Weights of a small GPT-style language model, trained from scratch on English Wikipedia.
Size: width 192, vocabulary 1424.
Each number is 50 + 10 x the weight over its row's rms, rounded and kept within 0 to 99. Layers, rows and columns count from 0. The size before them is the row's rms in percent of the matrix's.

# down: layer 10 MLP down (transposed), 512x192, rms 0.129, rows 468-502, columns 0-63
# gate: layer 10 MLP gate, 512x192, rms 0.131, rows 469-503, columns 0-63
# up: layer 10 MLP up, 512x192, rms 0.136, rows 469-503, columns 0-63
down468 094:53 50 26 39 50 55 47 60 46 40 40 55 52 44 52 51 35 65 54 49 62 33 61 52 63 14 46 42 58 72 42 59 63 76 51 44 48 54 59 58 37 38 43 52 52 66 54 63 43 68 53 62 42 67 55 45 72 31 51 60 46 64 36 45
gate469 098:59 47 67 31 43 44 51 35 44 53 53 65 43 50 40 42 49 38 52 62 39 56 76 43 60 38 37 44 46 65 58 64 52 59 59 54 36 54 45 39 49 51 42 28 56 27 54 54 48 63 49 61 51 56 42 52 60 44 56 41 45 52 47 38
up469 099:53 52 43 67 52 54 63 68 58 39 61 48 47 64 50 40 46 51 42 28 41 53 50 53 56 40 35 69 54 50 63 53 57 61 59 51 61 55 58 48 34 29 54 45 40 72 50 53 67 54 74 50 41 61 51 59 38 39 43 72 47 61 46 59
down469 101:56 46 40 44 38 49 65 66 53 46 44 40 42 58 48 38 37 51 46 43 59 42 46 52 43 57 45 39 33 66 58 45 45 57 70 49 41 66 51 50 57 33 65 45 69 47 48 61 42 63 42 50 51 49 69 49 48 41 46 61 52 51 35 67
gate470 103:53 43 55 49 61 37 65 60 52 52 41 64 54 29 57 57 49 52 61 38 61 48 53 45 24 45 25 52 56 69 47 71 45 52 45 34 52 49 47 39 49 74 59 61 53 38 71 43 59 53 53 56 53 58 50 44 37 45 42 32 45 49 48 46
up470 100:31 38 40 55 55 66 59 45 83 53 49 64 63 56 44 45 51 46 47 62 52 73 50 48 44 58 42 36 52 25 38 53 64 40 59 49 52 42 45 46 40 36 56 44 69 53 49 69 62 42 37 58 38 40 52 47 43 37 55 55 45 56 60 41
down470 096:58 28 44 63 64 46 59 53 38 51 36 42 38 37 44 41 36 63 32 51 42 60 52 51 49 56 47 55 50 51 39 42 61 54 63 61 51 51 52 54 30 50 66 33 55 55 42 58 29 53 51 50 40 62 68 43 41 38 48 43 54 56 47 65
gate471 102:62 50 34 50 63 62 43 38 52 67 32 62 68 55 47 43 53 39 51 45 54 39 58 41 49 38 59 39 55 40 39 44 35 58 79 52 52 63 45 43 51 42 45 40 48 50 49 36 44 55 51 42 43 59 46 50 43 42 47 38 39 40 48 68
up471 108:61 27 53 48 32 63 51 45 77 49 57 69 51 46 44 52 48 54 41 38 55 54 61 59 47 58 40 45 50 68 43 42 51 65 47 55 52 49 54 59 68 54 36 64 61 38 52 53 51 26 43 65 47 34 46 36 31 57 55 42 57 43 39 57
down471 098:35 52 56 57 37 33 44 50 44 48 42 53 58 44 38 56 55 36 50 52 61 29 62 31 45 55 53 43 52 46 59 51 48 50 57 45 73 57 54 63 45 54 37 27 44 53 41 56 80 70 43 49 40 43 48 57 54 55 50 64 51 65 60 39
gate472 104:54 38 41 55 59 57 37 48 59 41 63 41 65 29 47 47 58 49 54 43 45 60 41 62 37 68 61 55 45 52 45 62 62 43 50 30 58 55 65 62 54 50 39 42 61 47 51 62 34 42 59 50 37 51 60 52 52 57 40 44 48 36 47 40
up472 107:51 55 48 62 51 67 35 54 32 61 52 45 67 50 74 46 77 50 42 64 50 57 51 60 45 43 45 37 55 68 36 65 47 37 44 49 53 61 62 55 49 55 51 50 62 44 39 59 51 43 50 52 56 50 43 48 38 59 44 57 55 35 41 50
down472 109:33 48 34 55 42 48 46 42 42 58 49 56 46 64 44 42 53 54 22 62 33 44 55 41 48 43 46 48 41 41 52 55 54 49 25 48 49 77 50 51 67 36 38 22 44 54 54 61 58 34 49 40 76 44 44 68 47 38 63 49 56 54 45 46
gate473 090:41 41 39 42 37 71 36 69 44 47 53 64 61 47 57 53 50 49 55 50 54 39 63 67 47 51 50 62 52 44 37 47 36 53 56 36 41 60 57 38 44 44 49 52 54 51 58 33 54 49 54 43 53 40 60 48 49 66 47 59 66 51 51 62
up473 097:62 34 48 56 43 52 50 63 60 48 44 44 54 47 52 57 47 53 53 39 53 41 46 62 53 75 55 53 55 47 69 40 44 61 31 50 41 48 44 32 34 49 65 49 57 46 57 52 46 55 63 42 64 41 51 42 45 76 46 43 48 55 57 63
down473 089:50 59 68 64 64 49 63 50 44 50 52 41 58 69 42 47 48 49 39 54 49 56 47 37 53 24 60 39 42 67 47 56 50 39 58 58 46 40 56 54 43 42 41 52 40 64 46 55 45 49 40 62 55 64 58 48 42 38 34 43 47 55 37 32
gate474 095:59 61 62 50 48 51 54 36 47 48 56 33 40 46 64 53 67 58 60 49 49 51 39 73 63 51 40 71 51 50 60 46 70 46 47 37 47 37 45 39 45 59 45 46 41 60 44 41 50 50 43 50 35 57 46 66 57 52 48 49 46 48 58 32
up474 094:51 33 45 40 40 45 41 48 59 58 50 54 38 52 47 51 56 53 37 35 56 60 34 66 61 40 46 56 56 48 59 41 53 47 49 53 55 58 53 43 42 34 40 52 60 39 51 27 34 39 36 72 54 34 51 44 52 53 50 46 51 65 60 63
down474 098:49 59 43 64 69 42 56 56 53 47 48 54 52 43 58 56 61 43 74 48 60 47 42 60 59 25 42 45 56 52 52 46 45 53 59 69 42 47 69 37 44 51 43 36 62 65 32 65 53 48 44 53 32 53 51 57 39 53 49 49 37 60 58 37
gate475 103:53 28 66 42 65 58 49 52 40 52 37 59 64 57 51 37 50 64 43 42 64 65 58 60 56 32 47 47 47 45 46 44 46 44 58 36 64 45 43 59 53 47 62 37 32 41 58 40 49 54 41 47 43 40 59 57 52 38 33 36 43 80 42 55
up475 094:47 40 53 45 69 48 55 43 47 57 27 49 44 41 36 50 44 37 66 38 58 59 56 51 40 40 50 48 35 64 56 53 58 54 45 61 47 47 56 64 49 39 46 61 52 37 42 54 53 52 36 37 46 59 55 54 47 40 51 31 47 45 46 64
down475 093:56 54 42 38 35 35 45 44 47 60 53 47 47 67 51 63 63 50 42 50 64 52 45 50 69 47 67 58 55 65 65 49 62 45 54 52 47 53 60 41 37 36 47 52 48 38 37 61 44 64 43 42 31 38 62 33 61 49 59 65 56 30 63 38
gate476 108:47 31 40 51 51 44 46 43 59 39 55 53 44 65 49 45 44 41 44 53 63 52 52 61 51 46 56 54 52 57 38 54 34 66 51 24 41 63 34 51 59 22 52 46 38 26 54 56 38 55 47 55 43 59 55 46 64 57 25 61 47 52 49 60
up476 103:33 46 73 46 50 52 57 57 67 54 47 55 70 44 38 36 29 66 66 44 54 34 45 42 58 59 58 45 37 49 62 39 49 38 50 60 43 45 35 46 33 38 57 28 46 59 47 49 39 58 35 66 46 40 57 64 49 61 50 42 48 53 44 46
down476 101:39 39 40 53 42 48 33 60 33 32 47 50 63 51 31 40 55 42 48 45 60 49 58 48 40 52 62 39 52 51 46 56 57 52 40 44 43 47 59 36 46 34 51 51 58 53 37 51 27 44 51 30 52 57 46 57 61 40 59 43 56 50 51 67
gate477 096:37 42 33 52 58 54 42 49 54 55 50 66 46 58 49 46 40 54 55 61 48 55 51 50 49 48 67 63 53 47 28 46 56 45 65 54 54 56 26 39 55 75 66 38 50 50 62 29 70 39 65 62 40 50 49 43 37 47 54 63 42 44 36 54
up477 097:45 33 70 59 46 44 62 63 47 37 46 59 51 28 78 44 61 45 50 46 64 43 52 59 54 40 45 28 46 36 67 54 37 45 37 55 37 55 44 36 48 55 57 47 38 64 40 67 41 35 31 45 57 54 63 56 40 43 39 46 54 58 56 29
down477 097:66 52 48 67 48 47 35 67 34 40 54 45 75 51 62 34 46 38 31 52 60 46 40 71 55 56 60 39 30 45 79 54 52 48 40 41 71 49 42 51 45 29 43 47 53 40 57 59 39 43 38 43 43 46 54 57 48 46 55 47 51 51 52 59
gate478 105:57 45 43 62 39 65 42 57 39 50 36 34 48 67 49 43 34 54 51 36 48 42 54 30 41 46 57 42 39 45 44 48 62 46 39 56 47 55 58 60 44 35 46 64 51 44 58 44 43 49 51 43 65 49 42 70 49 60 57 48 41 41 58 42
up478 103:39 41 42 52 45 53 39 39 44 50 26 48 45 20 45 45 53 56 65 61 55 50 51 26 61 38 54 45 65 48 50 63 69 40 42 55 48 51 51 60 64 55 58 58 59 61 51 48 50 42 50 49 36 36 52 62 57 57 62 51 41 51 31 56
down478 105:49 48 59 60 43 36 60 32 54 58 65 41 43 47 65 46 57 58 41 52 43 41 54 49 47 40 41 35 45 46 32 48 51 27 70 52 57 47 59 46 40 44 41 62 54 68 49 49 38 39 45 41 42 48 58 63 63 51 34 37 53 39 52 70
gate479 097:58 56 44 69 40 64 50 48 54 57 42 46 53 61 34 38 39 52 39 49 81 55 56 50 56 64 58 26 56 44 54 38 48 57 41 40 54 38 47 51 53 38 46 61 47 32 59 52 53 73 55 53 30 24 37 42 46 47 45 51 57 36 50 47
up479 099:56 42 63 54 41 39 60 49 32 35 47 63 40 42 60 64 57 54 48 45 54 54 45 32 36 39 64 52 65 45 44 58 40 62 56 35 40 43 62 56 51 46 63 51 45 55 71 35 39 40 59 39 46 46 52 48 62 45 50 57 45 57 40 43
down479 099:55 52 45 55 47 70 60 63 40 50 58 55 51 53 56 48 48 48 36 34 54 45 70 52 31 53 61 48 51 71 45 47 41 40 70 55 58 66 59 67 58 30 60 60 46 53 42 51 56 51 53 53 55 58 55 69 43 61 46 53 59 50 49 45
gate480 100:53 59 58 38 48 43 61 43 52 54 58 63 47 39 56 26 53 57 58 59 59 34 60 50 40 67 47 48 43 32 70 41 38 51 55 42 59 54 34 42 55 54 49 40 63 29 70 34 42 48 45 34 42 30 57 61 40 58 61 55 54 46 53 38
up480 101:56 50 60 42 47 50 62 50 49 53 20 70 50 46 60 45 52 43 52 58 41 51 57 46 58 66 57 60 60 42 59 50 45 49 38 41 71 60 34 53 64 49 51 46 55 39 62 31 46 45 55 37 49 50 41 52 48 73 47 66 55 53 51 60
down480 088:39 33 46 55 71 45 56 47 62 38 54 51 54 51 31 48 49 50 64 54 46 56 48 38 65 26 61 49 52 55 63 52 47 57 42 57 48 51 37 04 59 47 42 57 62 65 53 51 54 50 57 59 49 46 57 51 55 38 56 49 56 50 52 43
gate481 101:37 60 30 59 71 70 43 61 63 39 64 50 65 43 62 46 58 36 34 36 45 32 60 65 35 44 52 31 48 34 45 49 46 63 62 49 63 54 60 56 41 34 40 49 46 47 55 42 45 38 43 47 68 46 45 72 43 58 53 56 44 47 50 62
up481 099:46 68 41 56 64 46 42 35 47 49 58 35 37 65 45 53 58 47 52 41 53 50 56 39 55 38 55 46 37 35 47 52 38 56 45 46 43 47 65 46 61 57 39 45 35 38 52 44 35 51 70 58 59 26 59 60 42 33 47 43 54 51 63 56
down481 101:52 55 44 50 61 29 50 49 37 60 56 39 48 55 44 36 54 51 48 65 57 42 47 45 60 61 59 43 32 51 50 44 50 43 63 52 27 51 61 71 72 46 48 36 46 44 65 45 49 52 63 69 53 42 42 48 43 44 56 34 57 42 58 38
gate482 102:44 44 62 55 41 33 38 57 61 71 49 55 48 36 63 39 60 44 56 56 67 35 59 38 66 45 39 36 33 65 45 50 53 39 37 52 56 48 64 49 43 53 50 43 41 69 44 49 52 41 50 40 60 39 41 66 31 50 41 46 38 34 52 48
up482 100:58 37 65 31 60 70 42 37 43 38 50 22 68 40 54 41 43 39 37 35 54 36 30 59 50 50 40 53 52 50 50 47 53 42 50 52 36 40 36 34 50 33 81 48 39 38 50 42 54 49 35 43 59 62 58 60 57 56 61 54 61 46 47 59
down482 096:64 57 55 55 51 43 51 62 60 37 71 52 48 43 54 46 59 65 41 50 43 48 45 56 42 45 55 50 61 58 39 46 47 49 54 57 60 53 57 39 48 62 55 52 51 63 65 51 51 49 42 45 51 41 46 48 33 42 51 38 48 40 74 62
gate483 099:58 51 52 39 44 40 32 52 62 49 59 47 57 52 38 46 46 44 45 67 69 57 41 26 56 45 54 42 43 79 44 57 44 52 54 33 44 43 40 59 53 43 48 53 69 51 44 33 26 46 65 46 46 54 38 49 63 43 56 37 60 55 45 38
up483 108:64 50 45 47 51 60 44 49 39 53 47 52 64 42 38 52 57 61 35 60 43 56 37 45 64 48 63 37 69 57 46 39 27 59 55 51 41 34 42 60 53 31 40 71 49 58 39 51 41 70 49 43 39 50 35 37 58 56 40 56 52 49 50 50
down483 088:51 55 52 43 29 47 36 36 41 40 44 71 49 58 53 66 57 36 48 50 57 59 57 49 41 51 50 54 46 62 39 49 48 59 53 32 68 39 37 69 48 46 37 56 35 57 48 46 64 43 40 42 49 44 44 37 56 64 58 66 66 36 44 47
gate484 101:48 46 54 31 35 40 61 33 55 43 57 53 53 24 55 35 57 63 60 34 63 48 70 62 43 55 46 50 48 43 50 29 45 45 46 30 55 44 45 64 55 42 51 72 60 44 48 55 48 54 22 52 60 51 53 60 43 52 48 48 45 50 52 64
up484 102:63 30 41 58 46 53 49 48 52 38 49 83 51 51 53 50 49 69 48 36 43 43 50 36 66 60 52 47 44 37 39 52 53 40 25 47 55 57 41 52 43 66 61 52 56 48 60 60 53 58 50 54 27 48 47 51 33 33 48 53 57 57 53 66
down484 095:65 48 50 43 52 58 70 46 47 47 52 38 48 41 36 44 60 58 59 39 63 62 51 45 54 37 43 59 78 57 39 40 43 43 55 42 36 52 45 49 55 58 60 65 63 55 53 54 49 44 51 61 41 44 60 41 54 44 53 65 35 70 62 51
gate485 094:55 52 50 55 59 51 37 39 69 59 55 57 61 55 45 55 49 37 45 31 45 48 51 52 65 55 63 67 35 45 56 43 41 54 55 49 34 71 81 39 51 42 59 57 52 27 51 43 64 36 41 54 39 59 53 48 31 48 40 32 66 42 63 44
up485 095:34 62 38 48 52 56 62 29 54 43 40 36 56 39 43 45 50 50 56 71 43 48 50 51 58 59 46 59 69 81 50 40 53 57 53 53 75 38 48 48 58 43 44 43 54 59 64 46 32 43 49 55 51 49 46 46 63 32 63 47 52 67 21 44
down485 100:70 66 75 64 53 57 58 49 50 61 51 65 59 55 48 49 31 43 49 58 54 61 50 61 51 72 38 42 53 34 64 33 60 46 48 57 40 51 48 50 49 53 63 57 36 47 38 61 48 36 51 62 61 45 36 61 39 34 68 37 33 59 33 57
gate486 099:54 47 37 46 34 36 51 72 43 38 53 44 42 33 47 25 39 32 48 52 60 62 44 53 53 48 38 41 61 62 45 32 65 42 40 41 50 39 41 50 36 49 48 67 64 55 64 52 51 46 55 60 39 57 40 52 63 60 41 37 43 53 29 54
up486 098:50 41 28 33 56 50 49 63 43 47 50 48 55 40 65 48 42 59 31 38 42 61 55 48 53 51 31 44 59 54 45 58 58 60 43 60 46 29 50 39 44 34 60 62 63 40 53 46 35 57 38 56 31 51 45 38 45 44 51 29 49 39 47 47
down486 100:41 51 36 43 51 22 49 53 46 53 39 22 44 43 56 55 51 39 50 20 42 56 39 56 49 55 52 54 62 40 32 34 60 53 44 50 55 33 40 48 47 27 42 44 48 59 43 33 33 50 43 61 60 59 44 49 62 62 58 49 48 40 45 63
gate487 103:63 44 54 66 53 39 40 58 45 46 36 50 39 54 39 68 56 72 37 46 47 68 68 35 33 43 72 45 51 52 38 42 39 48 43 36 69 49 39 34 42 46 46 48 43 56 51 43 52 60 52 50 32 33 43 58 44 64 47 43 61 41 23 41
up487 110:48 55 40 61 58 40 55 42 44 53 36 53 62 37 65 66 35 49 62 51 33 54 58 62 42 53 62 52 52 41 33 69 52 51 55 60 58 59 47 49 53 48 58 45 61 48 41 52 55 56 47 46 45 36 62 37 56 51 60 58 60 47 44 43
down487 105:55 71 37 60 42 42 51 48 56 44 48 57 41 47 66 67 65 49 44 77 57 60 33 34 47 55 53 45 66 52 54 58 53 37 50 58 49 49 33 57 43 56 52 44 64 39 30 41 59 39 52 68 48 52 50 57 36 49 45 58 52 59 55 46
gate488 099:48 53 53 45 41 54 49 42 48 62 54 67 37 36 68 36 41 66 45 53 50 64 41 60 54 55 45 32 61 54 50 70 61 56 67 41 44 57 50 60 30 23 51 46 50 69 47 20 38 43 61 57 37 61 37 47 54 71 44 45 61 42 44 53
up488 095:55 55 38 38 42 57 43 73 56 39 27 46 46 42 34 57 56 70 53 57 43 49 27 61 48 63 41 45 39 54 59 44 52 41 43 40 42 60 54 55 52 40 34 51 33 49 44 46 43 56 67 69 39 46 50 42 82 43 47 46 35 46 55 49
down488 108:59 44 55 32 50 54 46 59 51 53 52 46 34 52 52 50 70 48 50 61 63 43 35 42 53 54 64 42 60 47 50 45 45 53 36 44 41 48 42 29 58 61 44 38 55 53 49 51 37 39 52 56 43 56 52 53 67 69 22 56 63 46 55 41
gate489 097:47 46 64 45 44 48 40 39 54 45 45 48 61 41 58 63 74 37 41 48 44 47 46 60 50 30 42 61 48 40 70 71 55 41 39 58 60 51 50 54 33 33 66 60 57 59 63 62 58 36 49 46 52 38 75 43 50 57 54 62 55 47 51 47
up489 088:58 56 76 41 46 51 48 62 48 40 53 46 35 43 43 52 36 60 45 64 39 61 39 35 50 48 35 38 52 59 60 49 47 54 42 39 45 55 45 62 50 55 44 39 49 51 39 57 48 46 47 58 31 67 44 45 55 52 64 42 41 40 33 44
down489 100:49 46 53 50 46 38 43 43 45 41 52 32 46 65 50 29 46 40 65 45 38 48 54 39 47 44 49 34 36 48 42 39 58 46 63 58 50 79 37 79 57 48 44 50 41 27 58 53 49 44 38 46 55 50 53 45 48 62 62 31 34 65 68 43
gate490 107:44 55 59 35 36 64 47 45 50 67 31 59 39 49 61 57 46 41 39 42 38 40 49 45 58 40 28 50 62 62 43 55 50 59 71 63 61 37 61 60 28 44 50 30 40 44 44 29 40 63 58 59 47 52 45 50 45 41 41 57 36 50 40 56
up490 096:28 60 50 38 41 65 62 50 31 52 40 46 29 50 56 33 36 39 52 47 49 48 40 52 44 49 63 53 45 47 51 52 38 50 44 43 40 43 40 47 32 64 58 47 46 41 50 31 40 71 61 43 52 43 44 65 45 63 40 60 52 51 40 54
down490 105:49 33 46 50 48 54 31 64 42 49 39 47 43 59 61 69 56 45 57 55 54 69 65 39 46 47 34 52 50 43 56 59 40 26 44 30 52 56 53 44 33 63 53 52 54 57 48 57 45 48 48 63 42 53 53 47 29 61 50 55 31 58 70 44
gate491 094:42 49 47 60 29 62 61 50 46 49 27 41 38 47 37 45 55 44 63 73 70 64 60 52 50 45 56 41 58 61 45 61 50 64 63 50 53 49 36 41 50 42 47 46 56 35 43 52 44 29 54 39 52 31 43 52 51 47 48 56 42 62 46 57
up491 096:61 50 46 50 56 27 52 50 49 33 54 61 43 61 63 61 44 65 38 46 36 28 46 47 48 46 53 44 32 54 45 41 55 36 51 42 44 31 47 46 61 41 54 46 58 57 58 58 61 55 51 67 63 64 54 48 41 57 40 36 49 37 54 46
down491 096:42 55 32 38 67 39 46 68 62 26 51 49 39 56 39 44 52 49 58 50 34 43 44 48 52 36 69 53 46 44 58 46 50 59 37 49 55 52 47 48 61 56 36 44 40 55 38 39 26 60 46 34 52 61 53 54 53 43 32 45 59 53 47 55
gate492 102:53 51 65 60 60 55 37 44 53 58 50 32 73 52 56 30 54 44 55 46 52 63 36 50 40 49 44 55 49 50 61 53 62 47 57 59 65 50 37 49 49 60 47 37 41 55 47 58 61 33 52 32 45 49 56 40 69 46 54 32 60 36 56 30
up492 106:58 50 53 56 49 47 57 52 72 61 51 53 61 49 41 60 48 71 59 44 40 31 33 51 76 47 40 49 44 35 49 64 64 53 66 58 44 55 50 58 32 48 51 30 54 49 58 49 56 64 50 54 51 42 37 51 63 53 62 45 47 42 37 37
down492 092:44 50 72 41 49 39 37 53 43 68 50 49 48 51 40 49 52 45 52 52 51 28 53 66 68 42 41 59 51 39 52 50 32 63 43 58 52 33 57 65 59 42 52 67 36 58 43 35 52 42 75 46 46 70 50 16 52 42 37 61 42 45 49 41
gate493 097:62 53 56 47 54 57 60 51 66 64 50 38 54 40 40 52 57 47 48 56 46 60 46 56 51 31 21 52 50 48 58 56 27 48 54 52 50 49 48 41 44 58 48 56 33 49 45 56 60 66 56 53 58 51 55 39 57 49 62 55 60 50 38 24
up493 098:57 49 52 52 35 79 48 45 62 56 55 55 56 46 53 36 58 41 44 39 46 46 46 58 48 58 51 61 37 41 50 58 52 53 44 22 67 44 44 43 57 47 38 58 40 57 52 49 41 32 41 52 35 50 60 49 47 37 59 39 36 58 46 53
down493 104:65 51 51 51 60 49 38 35 67 30 50 52 45 50 39 40 44 74 64 37 44 53 24 51 57 60 51 51 40 45 55 31 54 46 33 34 54 40 34 55 63 39 59 33 45 63 54 34 48 42 60 51 44 64 46 33 47 48 52 44 46 47 56 46
gate494 103:32 41 50 48 38 47 77 59 55 55 48 59 51 36 28 42 40 55 51 33 55 44 61 67 49 60 43 44 57 47 47 53 48 43 49 56 44 66 55 48 50 67 48 51 47 56 56 49 46 41 61 37 49 39 57 68 50 56 41 44 52 47 37 50
up494 100:67 64 45 55 56 48 38 47 62 46 33 43 28 48 43 38 53 61 60 53 37 53 48 35 48 53 52 45 53 43 51 59 40 59 36 44 67 42 23 56 53 51 65 57 50 66 50 41 58 43 55 48 60 65 43 76 47 34 38 69 39 25 44 43
down494 103:55 38 50 64 54 49 40 52 50 53 54 45 41 58 52 51 32 43 56 57 50 68 73 40 59 50 54 55 53 47 55 57 50 38 51 37 50 47 36 40 55 59 62 48 39 44 62 47 55 55 47 38 42 42 27 39 53 46 56 57 42 55 67 45
gate495 105:31 44 66 50 62 53 41 64 52 43 49 40 43 49 36 55 23 54 63 55 37 41 49 37 55 25 51 49 65 27 59 40 51 57 51 51 31 46 41 54 43 42 49 51 35 66 46 48 59 49 34 40 57 58 64 61 49 48 42 33 53 52 42 38
up495 104:47 67 30 37 31 38 62 51 51 39 67 62 58 53 50 43 67 51 39 41 59 66 54 53 47 61 54 53 48 50 36 56 56 48 58 51 64 32 51 49 45 51 38 66 57 47 40 56 39 58 39 53 51 64 36 39 41 55 52 75 47 58 55 69
down495 099:46 35 49 32 43 49 48 32 51 38 25 75 33 53 48 50 54 46 51 44 55 43 61 54 42 49 29 53 51 52 55 52 46 69 37 50 39 71 51 45 58 56 43 50 53 45 58 35 32 58 64 60 63 43 58 51 43 54 59 47 46 51 57 51
gate496 090:56 51 47 59 56 42 40 50 71 39 34 45 49 43 42 40 40 57 44 35 53 45 57 45 41 40 70 25 34 51 56 51 40 48 35 50 61 57 59 52 64 38 44 55 50 49 42 39 49 45 23 53 48 29 58 69 43 49 45 41 55 61 48 62
up496 089:56 52 48 62 51 58 39 38 57 31 45 42 61 49 44 41 52 39 33 60 63 63 47 40 12 53 47 42 52 54 63 38 31 46 49 52 38 55 56 52 64 50 47 46 57 35 38 57 52 51 46 39 62 42 60 51 38 67 63 55 45 33 40 60
down496 092:46 47 42 59 58 66 69 51 42 57 55 48 56 59 61 37 54 49 41 55 46 56 64 52 50 58 51 29 60 43 71 55 60 62 69 45 48 53 46 50 34 52 47 34 44 59 50 44 31 56 40 48 63 58 65 59 40 47 37 51 41 56 38 43
gate497 103:60 63 41 57 51 48 48 50 45 46 54 68 33 57 63 57 37 57 37 48 51 38 65 23 41 30 45 58 42 53 42 56 32 51 54 42 49 50 46 49 49 76 46 59 65 58 43 37 55 65 52 53 51 46 62 50 59 62 52 50 49 56 52 39
up497 103:46 64 39 47 52 46 48 49 64 48 68 22 49 53 53 57 48 52 29 46 59 54 45 51 52 30 54 55 36 46 44 51 44 66 38 52 56 53 51 60 38 35 59 37 38 41 53 50 29 34 51 47 46 56 39 45 60 50 33 54 57 49 59 40
down497 106:52 58 63 57 49 56 57 49 54 43 61 53 60 44 44 36 57 59 40 58 65 56 52 50 48 39 29 41 53 39 44 61 52 43 63 46 39 51 43 68 59 59 61 62 38 55 32 51 45 54 29 64 58 54 52 34 37 40 44 43 65 37 39 49
gate498 106:52 40 54 61 60 55 39 46 36 55 58 58 34 61 55 57 54 58 59 65 56 46 36 57 44 53 44 44 52 49 59 46 46 50 52 39 48 50 51 62 61 42 41 50 49 57 54 45 43 49 73 51 58 52 57 32 53 62 52 49 44 61 74 27
up498 097:57 63 71 72 75 51 44 61 51 49 47 59 44 66 50 33 57 53 46 39 45 66 40 40 46 38 68 36 54 51 57 28 42 52 49 46 50 58 34 45 40 63 45 50 44 45 48 55 45 56 52 60 53 58 64 67 57 75 61 52 48 61 71 38
down498 100:42 50 67 69 59 36 37 48 57 75 65 49 52 34 71 37 53 47 37 41 62 53 48 57 39 41 70 38 45 49 50 55 67 51 42 58 57 49 59 49 54 71 43 60 58 46 48 33 58 55 44 33 41 38 46 62 73 66 45 67 43 62 49 59
gate499 104:60 35 43 39 61 40 45 50 47 46 50 46 41 53 55 51 47 52 54 52 48 45 55 46 31 50 52 39 56 49 40 43 47 42 61 65 30 71 58 47 36 44 50 49 59 57 45 45 57 61 63 56 64 51 43 43 37 61 58 49 63 68 47 31
up499 104:40 42 51 66 63 61 47 42 61 51 60 49 43 42 43 66 48 49 57 51 59 55 51 40 38 77 62 50 54 53 54 58 30 34 60 34 36 39 49 45 47 73 35 49 51 67 40 43 39 48 36 70 45 38 50 53 80 48 37 37 50 53 54 49
down499 106:42 44 44 45 51 47 51 65 64 62 66 58 57 53 37 37 53 54 51 42 32 68 41 28 49 46 61 48 37 60 55 67 43 42 38 45 72 36 44 49 46 62 61 37 62 77 45 62 53 55 40 42 69 57 61 58 75 54 41 69 44 41 58 54
gate500 111:58 55 54 54 68 71 53 51 54 43 52 42 66 32 56 33 54 71 75 51 38 52 40 72 45 46 49 50 46 36 47 41 45 41 44 53 59 61 47 61 58 37 52 51 49 49 56 46 33 58 62 59 41 52 56 58 58 57 51 40 44 54 51 44
up500 107:60 58 51 48 32 52 46 55 42 39 43 53 49 53 49 58 56 59 51 45 49 45 55 49 56 68 53 46 70 37 33 36 39 49 36 49 53 26 35 48 62 47 51 51 41 64 53 38 36 54 59 56 61 62 60 54 50 44 45 42 42 62 78 47
down500 099:41 40 64 56 57 49 52 47 39 57 67 41 29 32 39 47 68 75 42 51 31 67 40 59 56 48 37 42 35 37 42 45 37 52 39 54 56 63 54 51 61 35 54 63 56 48 53 54 37 39 37 42 54 50 37 48 52 49 48 56 48 39 38 55
gate501 103:45 51 62 53 47 47 48 33 50 45 50 46 47 46 48 62 69 60 44 58 48 39 66 43 47 40 34 42 60 48 59 40 58 39 49 46 62 41 50 46 73 51 30 49 61 49 58 53 53 69 48 48 45 64 60 61 78 51 48 55 50 45 28 43
up501 102:57 44 37 60 43 66 42 52 57 22 34 54 65 48 34 53 40 69 44 49 48 56 58 39 68 49 35 51 40 44 42 54 46 49 68 59 44 61 36 53 51 42 51 32 57 17 48 48 27 57 36 63 62 60 46 46 57 31 51 50 58 38 73 46
down501 097:50 56 52 59 62 52 62 47 47 59 54 40 45 38 36 34 44 55 51 51 61 52 52 43 41 62 45 49 55 31 57 58 48 37 38 36 66 60 48 61 58 57 55 55 39 60 61 37 69 40 62 62 33 48 55 37 49 47 54 55 38 45 34 47
gate502 107:50 34 52 46 44 49 57 46 53 56 44 49 41 51 58 44 61 49 50 49 44 37 42 53 62 40 41 47 41 34 46 62 56 47 65 43 51 42 46 46 57 54 28 50 35 59 61 59 48 62 52 63 65 55 64 67 50 36 39 32 45 50 44 45
up502 097:58 47 50 57 40 39 53 63 50 61 50 35 43 49 47 37 47 47 56 46 54 38 44 42 44 40 41 54 38 49 52 51 46 52 50 46 56 37 45 43 35 59 29 57 52 51 64 44 58 49 50 56 50 52 38 86 54 45 51 39 75 52 38 50
down502 097:66 33 45 46 44 48 43 43 60 54 59 46 37 55 50 44 63 37 68 48 32 57 35 55 33 60 50 57 51 49 36 34 34 51 54 54 63 33 54 57 49 70 67 48 56 57 47 80 60 64 49 54 52 39 53 59 51 71 47 48 55 60 59 52
gate503 101:54 53 58 58 34 54 45 48 55 57 42 49 48 63 43 67 54 37 44 67 54 46 59 59 42 58 34 50 40 64 65 33 39 37 46 37 64 57 41 60 35 60 54 57 36 31 60 71 74 43 50 63 36 42 47 50 55 67 66 38 44 41 41 33
up503 099:43 46 44 41 64 45 39 50 45 53 50 45 44 46 51 46 56 66 46 61 43 40 60 49 63 53 43 46 44 37 70 57 52 51 48 47 31 45 69 46 56 40 67 46 64 61 45 38 44 54 49 42 68 58 46 44 64 43 42 42 50 54 53 50